Part of a small language model's weights: vocabulary 8192.
Each number is 500 + 50 x the weight over the matrix's rms, rounded and kept within 0 to 999. Layers, rows and columns count from 0. Numbers have three digits each.

# v: layer 7 attention value, 576x576, rms 0.106, rows 161-182, columns 0-143
# o: layer 7 attention output (transposed), 576x576, rms 0.0933, rows 161-182, columns 0-143
v161:561583523531420543527400474521557427487531485492525508505439473505503484549584417500517482616525515457487507526486523458504416539456419415653500464464432528566496426566411456510492487478502519492575561541542524515482617498527555546469507457492488539498463471516602514391490515506468603517516472430468517467459496528519451572512511446377457595483514447452503505443487521461478501463505451538506578564493510468452491484489468463470481
o161:464529538490476485534508576511528516437468413494494478481513534490443368454480436462506542494514498491514548427502568549540527507359557502425525540644511506495485518414501471485453452407455476547550415519484430545480504562425488464452442462459533544546502477498478472561485549466500432527452488564620454535507481447593519426452520489520379353605530455545524454555558412566454569509451545419430481519601474476528450501444533541458589
v162:529416462482463576504461495512559599492476485487516509499564504552448476479512491476510463522475575501512523498443454530440497543505576496510446479448532559458537498421502498537505426510483482509450472485514385517427525496490567564438439505532428507459395455447537534438526527492407474557606514414526532511575478503463498450440464493586496570502465533491466501500528533545438482473472504377430443512593481586457572464559437501484464
o162:517480466486419424456504514437367490469548564474530524432482497372440476487511508463510552468484448523473530475506513537475461437525457458560588555523454502541489496468534448455556454495537561553477451523490455551491574614471524503523489581448498411493528532588411541535591436527565440413404421590496528459500633428553463514567516438485419483433655489521479519493500540582511472419490518529530525421485450488598531488511587474515455
v163:445496558476503441463496499541567404380444426380503458442466445491492419537503526426559559552473549479443553473578524494591516494458484465397485484552578455507532510496581482506570483420504494376566343433473546507545518547482562601551603514441544561531419622580529534471531475508512601482415536541451571509421549425609478485434564578463429510451519452516547440507429535491604490462508448545505568504460526570450473384571482454520488
o163:552536500522474491527364550458529473438524509576474454542516453403546429474476489584453508442490509497594497470484515498529397485446445448619525474507498515467467486498405502490559531572436464538481487550462446463532485541422420505460475519478442562541543509562536504562541491511419609514390447416563426468541516584444534470523484544487505451446498516465517571572480528465412572594531539461470503559455563384553567511493578606422486
v164:513419500554460519556479511456506455464532510448489490480557479512518462450532476515486449578506529457522407510465510602497496519517481430560510443602484548561434490506503432481373508502454567564584473455462469486520455371446545508572437421502452477441408477483503518479494397502505470531465487505425551479457471462552510483501450519415585489560519433568488456545514499508438479536519444479460468518437513464558486482513573497587517
o164:562503513497641491487442522528512533513487548479489495445446506492465527478492483437538461520471458497477509466439523460504512493548465554482547595470543486463462505488591661541511466540507418425410488444530519483516495494476449511557530585547511451498428483520506525507484428521433397428427509532465558551661532543507433527460521489524396551425527574457434528483478391546553632497393625460497431532507459523415422433494542541547507
v165:622565461485536418485494562435518468501511562508491545428465458458543465432447617518367512506503629546485638585492501512532604535517467590481547494491415496594521465461400501452452546597504559566440614439557483461446438509550480534483413459381510547622567571599471460595551473487438480430470389620460543503547423577538480454524611499514594478480530553572481536514495488456532496473612517493602617531499614575520561523338563506511447
o165:521506585600539486535474456479506588425471461547454450607415545512495498498614419479527459545514455427516508445475545489442446584534534457469427432524563504474651504494425525475599462506466523410520542445478532520553457565411574422555570471557492573535521523632536543591405494644472564481587462484453462456438409464524596519512482481534514503581440506511428461546561470492516536482491518442525471536475507429405469562471503492529560
v166:565560520496497463608463572489491422450517527445514481461568547462508441444460463458524607477487571521482507460517490523395459556515505536567524434547491533654581490377521474443489438453374564529504429499468479488443513618525564524541441368455513589573470518435516500502484477454530510507472462425516491611572484593404509610484570483457490535446501493493481458549549474455498441462502503557488484552492450477500546438469472410500538
o166:472459505503476434530579508484533506606398427508507417446644503528491406437528445502457529497509418565417437456424516536467463556491446537559477542498487432510459499450476384498577532597447530520468561467589506510544518427405461473413522551509538536456531487462480464566522582516522457495420494488527461451475485547595623547630473571415473536557494441451478605480529473490516560551524496453410499551525515527507512511577502546509498
v167:420531465523487525591556491493538544511482488428450456550416404490514487465560489535502432584475454482598501434500473479478502526460533460459489509475566506373471502512423421510508390469407546426551479469375519371450521377523420463498383514569386521466551506509491525511508352511494476547423561441439537592516513467459522428485443559574523454483479432446514514492467475477529418526488526563484436554452522438500485399486488509454506
o167:443474451480440495424445555497561614454571522524522433518510481417572509355436429537514512486492522574409528622386594549480502489477466442530522462506605470561496404488493512569491458577507458496480443492450520597502441477498578525495507515487494566576489524538618480486462509468495441468538517563469424425541571540365507519499477413545533499535454524540501535554530566541471536583503518503513570443504481534496480488550481483512459
v168:488502502503562474613522531514543481450539552570352497512488544578535508551511551456540499501583515440524494590566529420504505546528473531442495470460359527497512559538530500489497506497471515529528462564492508495550428518464501523471582459537578487620435548502514470421500420557448525548536410404518530544476459479496521477491462568531496556487564543496419491507447504462440464403513491519373524404507489463545441482500497548549443
o168:521391422514503544472407455482522509514533483477561501534505400474607434508487525461483507552555424493487564431431482601513576335497383423513461553461528421542524399445512506522570512498505470459513482496542468469490521494524551473427521431442463588466615460548449510448590445418563569575529596436425498539425598537513476483574510366415425462501447457432521484447492495410555556477479547465455484557496551529669588474483593419432525
v169:478459540456536501450440440452486478462408524516520440546498426498445482526512567463561616518488482489477485456566436518480504511503455521461468471503505495487559534401527453508523547477464542499519531513478418494399550464559493512484520533415502423539443591467545458461570541533504506560466503480552453539495494502413473454443511467462479561444515499482466440551447462536485557489394468461512483529544553546465531476535433522522466
o169:467573453527387423505522518507579425503527472524489532401534448480559451357628454464473434552559542499548506578538531517562542490429525471591481540413572488510562438481481465497429582469568474489536535550520548436523549547357479598514528564519435551545484458549437455499455500530521358421541508576546455447528526481501544525522510565463603422453546565476489574578468473501502486490541501595457506349537477467572555488458521492476548
v170:499521437472549552522501567468404426483397534473520397477484470556634420559422367518622509583561544435485435513642490509584468529417578474440565489553492506472471517523572459585549500548452561500466433481395495514583559442484451444390443510573529405462558511450540491532485497522500544587449429568497516448482525494481579495473505619506446384612511465437417519525500410585496310614509386427551520563432553426529462551549534474483534
o170:527517589526430508495527402535536473525538497442590463464569486479538590477543431440483468447529511507575468528462499555498494461399513533596475507468497477357595483465486603553515526433510458514492463556502538469469541588474482611496565476440533484469540586493455556525451492513596446478399513520428464625513464619422494539509522464601528448451421491498490573449528504468579520500445460492423553554570343611492472521463459553425495
v171:524547517436586463402607567532394459609436423565438501461480477497462418507478522438480560501622525470610461475524423563473364443519463486546560505509432422607544596531475502452441546455510495513535618454419517481483464596525393448494387485545475567519452505487402502513489431571593504555536438410504507491486489501581534444560491587443433488517498484432521431534510373454515539519556467482479526509452512524484501507461492472560523
o171:401641424451372554474401505509531359514526542431580486542436451470465453478463430435476439521488549584421486330507573543485641497480517467577470467422603485461533473456534495473576634505556535415439471520358539429620514408398636535560530619433485475351497484404525477461485548522451512478439356498561494503423506466536554465501498452434466509482441502530515501491432508476512493469502554398570471500519452479541513566512509596582503
v172:508566403507594524466514488562490476489519531487500554513537566564493493541520548531475402454476582605524471561532454509429467526444526536479470545465495431462503480503548463485418488462573471521574498443495454409472551549494512452512494507576497569501469507524550459424613462520586508526446458416373498449472483506482409561552466419431550502515482565554459479543454479501400478429589573517547445444532471483498590493565549491576583
o172:500464459512431470440540586557528459523585462536546420521512466516464525498517539503501452444519451443510581522534558499619442503415554559442586561489523506498561591514477488521625526558537501456430557400484483508486470465527474479532522528480430454490428528414510538513499477507464456453541579539577515554530543478489483504485453473507451523496511472504446459481522491528577518427470528541390532466377413444551584452505483582380438
v173:578475511608578520504513455498523529444516435472531417559604505470505478430529491471490476593476554442458501511527517597509489510483517544556487462410576430475526572467595428384482492451543501551494486546474438463534491404507507476541520527492464515562373520437506471490465468461464531482418406532543556409573426511459468462546531571516482551511467555461467387509476559633501540554563559412511436436522395521500475420481504484571499
o173:511426518445521450500517493522458530543528528496579480462475594588495424458451483517507451503548463568552446543435453446384579493569514488586450548564464528520570426420562489515478454541492550492574505451678466450536469561476436481503500487523501492511554451555445458468506444524492528420443437497513405556497436525515567479513580498457427445382434519593561509477405475507443515434499528516455485549490491482432472502439426515466476
v174:516460498497508559551537506551579481471466480495529401505525480487475429502499546439485459492584437544473471511557484504441585485482554418446558503470554438518486460586454473558381552484576594520451601468566532410529550395524523523393479556491416475456477461535425530522538456522405499430401564408521472487489477447477534468524473565584595442505567545595484442520490455477484423517426426499448432577485551562471459466418596438462493
o174:471537525454477539514523522586492442480440533547451472571436475488472540607607576439448577497415523454547518460509508481496557514514501577588467397544479482529484563466582485466529420435497475422660491501500517459530509594556500423557427488498586517469515576543442510449578543488368483541523431511429503537593394493483494541441403503520474531563438502442490395512454464498524562514549548507553589453509579456449549565505536523538447
v175:573409594597543384551530459563413466548573550442555523489508465576524551587524552551518509423500644393515548475576538487588441542529494496497516547492497488509503550457497469544518450543535485552438537539531510477542430581478561474499541387459426560584629476506587489514562509528558511497628477618543548533452530544488433603486567563396423594528449473456597559538446485528478443505538518395641487522479476524431507432446489480452506
o175:480506469385531534554495594477531525508479462495567637474558592416477433469441492605512411587537441472488503577447464532476522584521537533558540504540527467495459507587505411497464512430509500467495521492573372566507475569380557618503418574475559475431352485486455442396446513400503488554510473466467539496450355468564511442503466479573586480535457531478497485522559438491488610599491511478414540511507550536472430571538519476466499
v176:496561431471447479485575516516489472550349515510469464475513491621558439513449507489476465552503397490521506425540594465417579450513500467382541548381577522332499519470560489507570520542491538400534462457488476500485458481532642504383487602500390485408490414550468471533562390567486503493497413535540517454448436490456487432481439539621473477557451546491537503465489480525565489553477514456545569589431546433493544551503576535547525
o176:593552515394529576592526299509488523515457512500447517617458502524495459461614602469538480391445536489448591555482476469493507552606465556563459524535540551478407591423511619590412485517517501523600543503471547460514531498423469484501390412457496474585518594498535520528536431496434542474504473554500463509480524533443471538533563529488401527519586384489461465572464546500477477464510498498474520474466534427581520498542473504490545
v177:473497474511480621478543468472495552549502472507555577443555502433574472515477378513636418494594463527478632456490491464543491464521561452582506492454392436463495489508516447456493578624519472474505545400526530537488449497464433538506524534501461476422451401440550528473450554427497566495474524515437484528446522513481494586513487502503466555476525537478546511522515500457533572544499430574398485436534503534500420503517527483430501
o177:483569514545525457432478508485547432516427500422502502560492579477456505470512471544437496532454509479552572453539537482613503560486511581454432500548542556581570499523533494436502480419476445585506438522468489457461527496647472488418561623572500476497534486484440462535499561452470468564475457525473503474645631540551583479499459392521533475490475488480413454438478573538446390412562460532564427581491551455438601497523545503613449
v178:494479501462452474532519524517428491475540527523510556533509488438516469498514430490385586459526515571536471411534554487534455475529494474495496489506457477520490558622465517511478463591470467446452459539515513418481529506405440536501467524548576469486462437454514429549536538560428509529515526412537487469490478546569433562502579489416466453474510469500521473555534470385530496459471470625460520399403576511569501467538478447527517
o178:507490476505486511489382530505514378489490527531524435449529450542549484464525481489548435430449540470568504557443447448430554546460435540456437529580483501521534478483399482393490542502560555530462484440521521497499444436512467502418550452471542624470428603552476558509539533406586596492512534456501411544517562422515466544578505520482543464516464548539502501495496420524588486560442519449475442572556517481535519543528510482515512
v179:547568468506492415411507523506559507467428482496592575551473484551447487492512480570467501404530493500597636510421384528406541434499469464524443459471506528469502543516547559491477588559517531411495468421564455556568491501488493477526522477479504481532475442532503497555561470495571570440552457439565431516466390477470507426521467494406549444453494663495514444522437583489520551528537499371537481508512594514519514491499539565536489
o179:388476497533496506529607441470549425477512511454454510564497490428485488469472576464545462551427564586416407480637590478649502509446448549453503573544590475530531444563473513546610534507549498429537508496525496508427581459513564555593399590589486479486500463629567473492458507560436607431516459536433485537562488526511519504474504557506451523509547377525434434548541417535520513435528572546393520554475518481483498537550459492384516
v180:528455517519527521464459463515498505450493522449460425545475522615487572513461534569449534488419484569513460559589565475520498499523461519465465582542482491492521463504457464512578493604523539570537478540417612614502433566494554510481577503510617530446481488457463482445506434521629467511420433481524523501508574520547491502475399532521524421439585468463508547505459492486607486535568539512555444530545438538563481503442376504502396
o180:464516455462514460574537434530481540499474491589492596458490590501478600515410547518485480492535505506603564504523480532479486449523461385506546491587466496420488522429500510413486554504422524493455540514550527493648468506543500525535513453442498465403485510453563554476550506540512512530546555463621471567395485490444566501541462493481544448507538375460481475491531560456446446441576504546467517524530456608469450541441428536484502
v181:532527555532520530528453532444485473505544467458489511555439548475533498549461634489482593548513471560539503541520545512447479454499495555559491541527416453534508442445439505601475483556460420579492457532550519547533542450537579458566506522479456463534503484499453503468482531557544529497561481483555383452442514527534498556534493496449471525498592474548539512534530467507574490612538459439488489547446529507409457603473419512462577
o181:447395414480546454556467470548545567404363537584526520500601510468501463540475549430504522458534536428469562406553494489454503558528559494475496463530518494509575502437496559511512498477472473437552491524447455608417514477531472514538564547496594483500408462488507560503425554584455480410430524466533488511413519412584557431506463624470506541462432555426429473491514513554448454453447463550596555400536407523533493475541420466443475
v182:399516564528511466467526449511497467488497461453402526465432481449427547495533493497440440464501516418509446478461478437545565499493476461402603515490507486565431552452551581455547593535508569493446524484432472541492552449497536473526512478517482443439468579547495487465484541488354499404549446574513521444475477439418502504531484559499399517438499439555516433563487507525537562485473457499444572449455614491423413447460497390493498
o182:501440623463432496528503560564480473485534422452506446405567386489500389478534506514547622426570515522441493564474428523457493415491543488607487350583514462472447447506585501543533430538444505535563501448507536510568462443448500476496524451530427507533461557458556513612414476472483555569480462390613463657503506473461474507466431485531581550510541549532473530513471607446489527527498474477506477491526496478520442515612385524546446